Weights of a small GPT-style language model, trained from scratch on English Wikipedia.
Size: 6 heads of 96, MLP 1536 SwiGLU, vocabulary 34616, 87.7M parameters.
Architecture: LayerNorm before each block, rotary positions, no biases in attention or MLP.
Training: a variant of Muon for these matrices, 8183 steps.
Each number is 200 + 20 x the weight over its row's rms, rounded and kept within 0 to 999. Layers, rows and columns count from 0. The size before them is the row's rms in percent of the matrix's.

# up: layer 5 MLP up, 1536x576, rms 0.173, rows 922-932, columns 384-479
# down: layer 5 MLP down (transposed), 1536x576, rms 0.195, rows 922-932, columns 384-479
# gate: layer 5 MLP gate, 1536x576, rms 0.166, rows 923-933, columns 384-479
up922,097,206,207,180,183,215,188,211,172,184,216,230,189,200,232,247,208,191,202,253,219,187,206,201,208,190,195,215,212,190,193,175,180,182,231,224,195,183,211,219,201,199,189,209,183,199,198,220,191,181,179,204,184,178,200,179,211,214,206,221,204,180,210,165,260,143,231,177,226,225,208,201,167,184,236,171,192,181,202,193,193,205,190,211,184,199,210,213,221,230,181,183,219,201,207,199,181
down922,099,208,238,214,201,213,239,183,217,198,168,192,201,188,204,180,207,184,221,186,209,208,202,183,233,188,207,178,203,184,199,204,200,197,167,197,223,197,224,206,173,195,183,181,214,220,186,224,220,234,203,210,210,231,209,178,210,209,196,203,209,195,213,196,253,212,169,203,221,208,188,164,208,208,216,180,222,223,180,200,222,185,213,190,223,205,210,224,224,207,162,207,169,193,200,202,204
gate923,100,157,219,206,160,198,217,217,128,192,200,219,209,199,227,226,201,172,230,226,195,199,171,200,171,201,206,200,205,181,206,189,185,207,207,158,224,205,198,232,206,209,191,200,197,215,175,166,185,176,224,207,232,198,188,196,195,194,193,188,179,170,191,208,187,192,211,223,169,195,171,188,180,211,209,145,192,189,219,205,215,182,215,215,194,181,222,177,206,230,185,195,202,193,204,200,166
up923,100,174,247,220,222,163,212,202,175,219,201,194,229,222,191,176,214,218,185,179,191,162,242,205,245,217,192,227,210,192,206,218,237,188,213,187,164,182,175,203,214,171,221,187,198,223,165,215,191,188,182,171,153,181,210,192,182,195,204,206,193,216,222,156,263,220,181,200,212,189,223,209,207,170,208,191,186,214,216,180,168,199,191,209,187,201,204,176,190,206,225,174,172,213,210,179,194
down923,097,166,212,206,194,201,200,164,204,200,270,164,187,209,183,194,241,225,194,175,204,193,182,196,166,199,172,188,224,208,185,213,171,229,262,217,216,202,181,211,193,202,141,195,202,180,181,193,205,191,179,187,180,194,244,199,203,178,195,200,222,194,169,171,177,203,187,195,212,188,226,205,216,169,169,203,195,201,203,212,196,198,223,230,204,216,206,187,215,187,203,213,217,182,198,181,185
gate924,102,192,186,191,235,205,196,228,179,185,183,198,192,220,200,194,161,210,171,197,236,185,191,230,224,238,190,200,194,186,182,210,198,212,206,225,211,218,180,179,218,187,206,172,210,174,173,191,199,207,197,179,136,201,206,218,173,173,175,216,216,195,189,193,189,175,215,230,208,217,217,228,197,172,194,202,172,201,178,159,206,207,209,228,195,189,217,191,186,227,222,188,193,188,183,188,191
up924,100,205,208,245,199,201,146,225,183,185,183,228,217,210,182,215,192,181,220,208,204,193,220,207,202,175,224,236,199,171,228,231,196,180,191,211,155,179,228,188,202,188,193,218,178,200,169,194,224,202,216,221,212,191,208,212,197,182,210,206,188,188,169,179,185,217,203,218,238,229,184,201,181,161,181,203,197,215,225,178,204,185,236,190,186,161,178,184,185,194,215,197,186,201,234,149,187
down924,101,185,183,230,220,190,201,195,222,219,258,205,188,188,208,199,211,215,168,210,219,174,226,230,202,224,203,191,180,201,212,213,182,247,194,213,221,197,191,221,197,221,210,229,176,180,194,200,222,154,191,220,200,195,168,210,212,185,223,192,236,237,181,210,173,214,175,213,191,170,220,217,180,158,206,211,203,212,191,216,198,205,239,154,181,185,226,209,219,212,216,215,178,222,203,182,199
gate925,102,204,212,164,218,215,236,184,188,188,181,184,217,184,197,248,186,201,183,177,231,185,219,215,200,198,195,239,234,168,194,240,169,202,230,217,209,194,175,224,174,252,171,198,189,172,202,195,206,178,212,207,213,209,228,212,219,188,160,194,205,200,158,189,175,163,227,202,189,187,147,233,210,181,237,190,224,218,166,208,199,159,163,199,219,198,210,221,208,177,182,224,191,176,197,168,194
up925,100,225,179,190,211,196,197,193,206,166,177,203,219,225,216,172,184,182,164,207,177,239,222,197,233,179,190,199,226,158,200,231,195,192,184,242,204,215,237,180,192,204,209,200,194,183,204,199,221,173,206,191,218,218,206,174,197,221,171,203,174,219,218,178,175,198,229,198,225,208,234,217,209,185,193,165,206,212,201,194,213,216,192,199,195,161,206,231,178,228,213,182,216,203,194,181,184
down925,103,232,227,207,188,231,195,187,228,210,203,222,178,175,190,239,228,172,215,186,220,204,197,200,207,236,175,217,186,216,192,199,200,190,239,187,222,202,175,187,182,210,167,192,209,205,184,194,211,208,202,177,220,214,192,219,186,219,188,210,193,219,202,201,214,230,162,243,240,172,161,178,214,176,218,218,167,158,165,241,203,201,218,235,177,190,195,215,172,174,222,182,224,197,176,197,201
gate926,094,198,199,184,198,178,197,208,223,208,180,171,201,196,212,190,190,184,169,152,246,172,187,206,209,211,185,203,183,196,205,172,212,209,173,203,201,212,220,217,165,194,202,211,189,192,196,193,160,237,213,184,175,228,216,177,165,183,193,203,165,225,162,199,193,199,191,164,178,210,261,178,225,219,206,201,217,209,172,203,145,203,203,207,189,228,219,180,198,211,182,203,236,212,194,241,192
up926,091,202,200,198,222,197,230,186,218,171,210,197,204,218,206,234,221,189,171,224,202,204,197,163,229,194,205,171,168,204,177,216,193,174,173,231,216,191,247,202,175,176,203,203,240,227,181,154,215,235,149,235,188,182,221,201,185,228,178,196,200,200,182,176,172,155,217,230,174,222,210,184,213,198,215,180,177,201,226,174,214,247,190,182,193,216,258,197,215,183,193,160,201,213,225,202,190
down926,094,229,189,194,185,199,164,180,199,224,194,209,183,184,193,201,195,223,197,207,185,231,199,228,217,211,163,219,200,206,201,220,185,211,212,164,193,201,191,180,201,189,204,203,167,183,180,183,174,195,216,172,206,223,216,194,206,195,232,183,226,215,216,196,172,220,205,210,204,168,211,212,218,196,198,221,225,190,215,164,197,198,186,195,199,199,171,193,174,194,206,194,210,156,166,183,195
gate927,104,228,227,169,208,150,235,191,204,219,210,200,214,212,203,175,203,198,187,190,179,170,206,224,227,191,170,216,215,162,151,164,189,197,220,217,232,202,188,212,192,188,218,157,204,241,201,193,189,192,233,213,180,218,194,228,248,217,217,212,214,242,195,213,182,221,198,209,181,183,198,208,192,223,196,208,227,198,165,191,227,225,195,181,217,219,203,167,225,216,215,225,208,192,201,240,235
up927,104,194,195,181,212,187,199,202,226,184,177,220,178,232,199,217,205,186,186,170,232,207,127,178,194,212,170,191,230,196,191,188,223,183,187,175,185,188,199,216,209,197,192,223,180,217,192,222,243,238,204,166,203,208,192,200,195,168,200,179,220,218,166,211,231,182,193,189,164,216,179,200,192,211,229,221,215,210,214,173,212,182,160,171,154,182,213,164,216,198,195,169,196,197,176,201,210
down927,102,166,216,222,208,204,185,207,225,182,189,207,245,208,160,230,186,191,162,186,217,194,220,242,211,183,188,191,199,193,209,238,215,175,211,223,175,236,194,202,186,189,160,215,200,172,196,205,183,214,269,213,195,214,215,179,175,206,196,214,198,222,169,203,238,185,234,194,193,195,222,252,190,208,183,208,223,199,210,188,196,203,205,192,230,176,159,184,202,168,194,200,167,177,200,174,186
gate928,096,219,205,223,164,205,234,178,189,187,175,183,199,202,190,206,163,185,217,207,198,178,227,199,193,204,196,193,170,196,183,187,197,214,208,219,213,191,231,213,205,214,209,206,210,175,180,199,196,187,172,206,198,200,219,194,183,150,212,219,170,187,171,206,219,207,207,214,186,187,185,159,187,181,202,220,189,221,218,222,180,194,260,202,219,222,207,161,189,206,170,225,202,194,184,171,195
up928,104,204,221,170,186,260,180,200,215,192,209,199,182,191,209,193,207,230,181,179,198,186,163,225,206,162,204,230,178,218,230,176,182,181,184,185,218,205,210,204,180,199,213,209,214,229,181,208,166,181,188,193,204,180,209,174,234,207,174,191,180,192,174,212,195,166,218,173,199,189,225,194,188,233,177,227,205,190,202,202,197,195,165,209,223,221,187,196,185,196,205,206,206,176,199,174,187
down928,099,203,204,232,185,214,179,193,198,225,196,161,246,179,204,193,168,201,191,190,200,209,218,221,220,251,208,200,209,172,222,166,192,205,201,188,194,241,161,160,240,196,228,162,196,226,237,217,217,212,176,199,194,222,205,174,194,172,232,206,237,168,188,175,195,203,185,206,229,198,201,176,225,230,200,219,214,230,194,192,221,186,200,196,224,203,230,206,189,204,179,194,177,208,183,185,189
gate929,098,203,186,189,213,204,161,166,218,183,176,207,231,236,187,184,210,171,212,190,166,212,204,213,188,160,188,156,172,205,219,202,152,157,200,204,169,185,189,218,173,210,200,200,220,184,208,208,195,209,240,198,216,226,194,228,233,202,187,210,174,212,237,212,223,213,211,222,219,205,177,168,224,173,193,184,199,193,221,229,189,219,194,176,194,188,199,205,202,216,190,148,182,211,136,233,202
up929,092,190,227,213,222,227,206,210,194,172,221,204,175,196,200,195,199,199,255,217,210,177,193,242,190,180,210,224,195,231,186,178,216,189,203,185,185,230,195,213,205,196,186,215,238,193,214,217,169,194,199,184,231,189,206,204,183,229,197,162,219,166,175,179,250,238,232,214,184,250,196,220,197,172,195,210,226,189,195,212,210,175,240,170,187,168,188,204,200,174,159,185,213,214,181,219,184
down929,096,190,223,228,201,210,216,212,224,196,206,190,215,199,205,216,191,202,198,195,218,209,207,237,179,211,179,170,196,199,179,217,184,187,215,187,209,226,251,217,208,173,193,181,216,189,241,211,201,199,230,209,227,238,183,230,181,210,206,185,200,194,228,198,171,214,153,194,183,178,210,183,148,201,208,183,186,180,216,225,178,207,192,186,191,197,191,218,211,206,175,186,189,227,195,182,211
gate930,099,261,224,190,187,222,209,222,210,197,201,179,189,180,187,233,188,160,209,207,236,213,204,194,210,215,204,202,232,208,189,210,208,207,195,161,205,196,204,195,208,204,221,208,221,221,170,237,220,204,204,211,177,180,211,217,213,187,197,167,180,180,182,184,192,200,207,228,217,200,207,197,227,237,186,202,193,185,185,184,189,160,205,184,194,193,200,240,190,231,238,200,178,195,224,184,225
up930,101,222,216,205,237,179,227,173,176,195,167,181,225,225,164,201,221,217,188,190,227,178,244,219,208,209,189,204,243,197,180,190,183,196,202,206,206,164,191,205,216,170,201,228,227,203,185,233,216,189,180,226,206,213,244,237,197,187,192,194,197,175,225,166,166,196,195,217,233,177,202,185,221,192,257,236,222,172,200,187,176,198,193,219,226,218,218,202,220,192,218,221,213,176,181,191,197
down930,097,268,195,215,201,215,199,214,206,192,239,165,199,197,178,216,230,195,205,192,189,169,196,196,218,185,217,204,172,213,176,219,197,199,224,192,184,203,205,201,223,171,172,207,188,199,173,175,221,157,206,193,190,222,213,209,201,203,179,191,245,192,223,162,190,198,179,215,232,213,204,183,234,180,206,222,207,209,195,202,208,168,194,181,206,174,169,162,218,205,229,194,198,213,197,225,166
gate931,108,204,231,188,228,151,227,182,186,239,220,191,217,194,213,190,207,199,181,203,191,207,178,211,233,174,222,169,219,220,229,178,199,201,244,202,212,221,193,166,194,218,186,215,196,190,202,185,236,208,196,201,176,201,202,198,211,206,191,166,212,194,176,213,191,170,187,210,184,190,193,199,187,176,202,218,216,166,203,233,200,209,223,180,183,221,235,180,169,183,221,191,218,213,225,160,236
up931,108,183,169,204,193,220,200,241,161,228,209,218,184,208,184,186,223,226,187,169,202,174,258,205,193,193,191,198,188,173,177,198,209,232,165,213,174,225,189,179,197,195,202,160,191,219,227,200,196,181,192,190,205,187,239,213,168,216,221,185,193,203,214,201,217,227,188,220,225,211,179,183,204,202,226,187,213,214,218,164,221,186,210,202,200,218,176,223,247,190,221,201,171,188,169,197,207
down931,105,211,191,191,188,206,188,229,189,224,236,159,239,188,163,194,192,197,204,193,221,174,242,195,204,159,208,169,190,185,243,216,190,218,178,221,214,209,190,228,212,199,201,172,169,185,233,210,204,207,241,228,202,236,216,205,227,253,212,155,208,211,224,188,224,192,235,228,224,214,214,199,194,196,207,176,168,179,201,190,155,192,218,168,189,181,196,156,209,199,219,198,192,149,215,196,216
gate932,092,228,202,186,209,199,182,182,204,183,161,188,224,206,202,210,221,186,200,201,228,211,185,205,220,177,193,198,190,221,242,200,224,206,181,162,202,185,182,197,223,232,191,168,173,180,165,231,211,217,210,222,184,227,199,199,196,184,191,191,193,208,177,175,231,235,238,217,187,229,204,214,183,203,186,188,148,226,186,189,248,178,231,170,219,221,211,215,215,194,178,240,185,206,181,170,191
up932,089,233,219,195,167,197,242,218,210,222,195,194,201,218,222,239,174,195,212,196,174,207,187,219,214,192,161,180,195,195,199,195,188,177,184,201,182,212,242,183,171,227,202,202,219,175,223,214,165,187,181,217,209,169,233,181,177,162,187,219,189,186,207,166,191,189,209,190,203,212,216,193,216,167,200,205,189,185,199,222,212,175,184,187,182,200,202,214,205,163,212,190,219,196,199,181,216
down932,091,190,210,205,227,205,221,199,192,191,212,202,186,202,214,218,179,162,183,214,173,198,173,187,187,209,199,177,184,180,218,217,176,185,199,178,185,207,205,206,198,219,233,208,176,200,193,207,222,212,217,213,196,209,196,180,222,193,217,231,176,167,202,177,181,234,187,206,192,191,221,211,197,223,221,207,226,200,178,218,150,171,190,224,217,200,195,147,202,225,199,231,206,228,192,232,217
gate933,094,237,174,218,195,194,201,192,174,171,228,220,163,237,191,201,179,194,187,188,222,198,194,211,191,184,204,195,202,201,210,222,187,198,153,194,198,205,224,219,236,190,172,198,201,168,184,200,200,202,173,208,182,249,190,214,193,208,243,170,206,182,242,195,184,169,182,222,211,223,191,205,242,196,187,232,178,228,198,223,211,223,206,204,229,198,199,220,212,211,178,200,249,176,177,219,222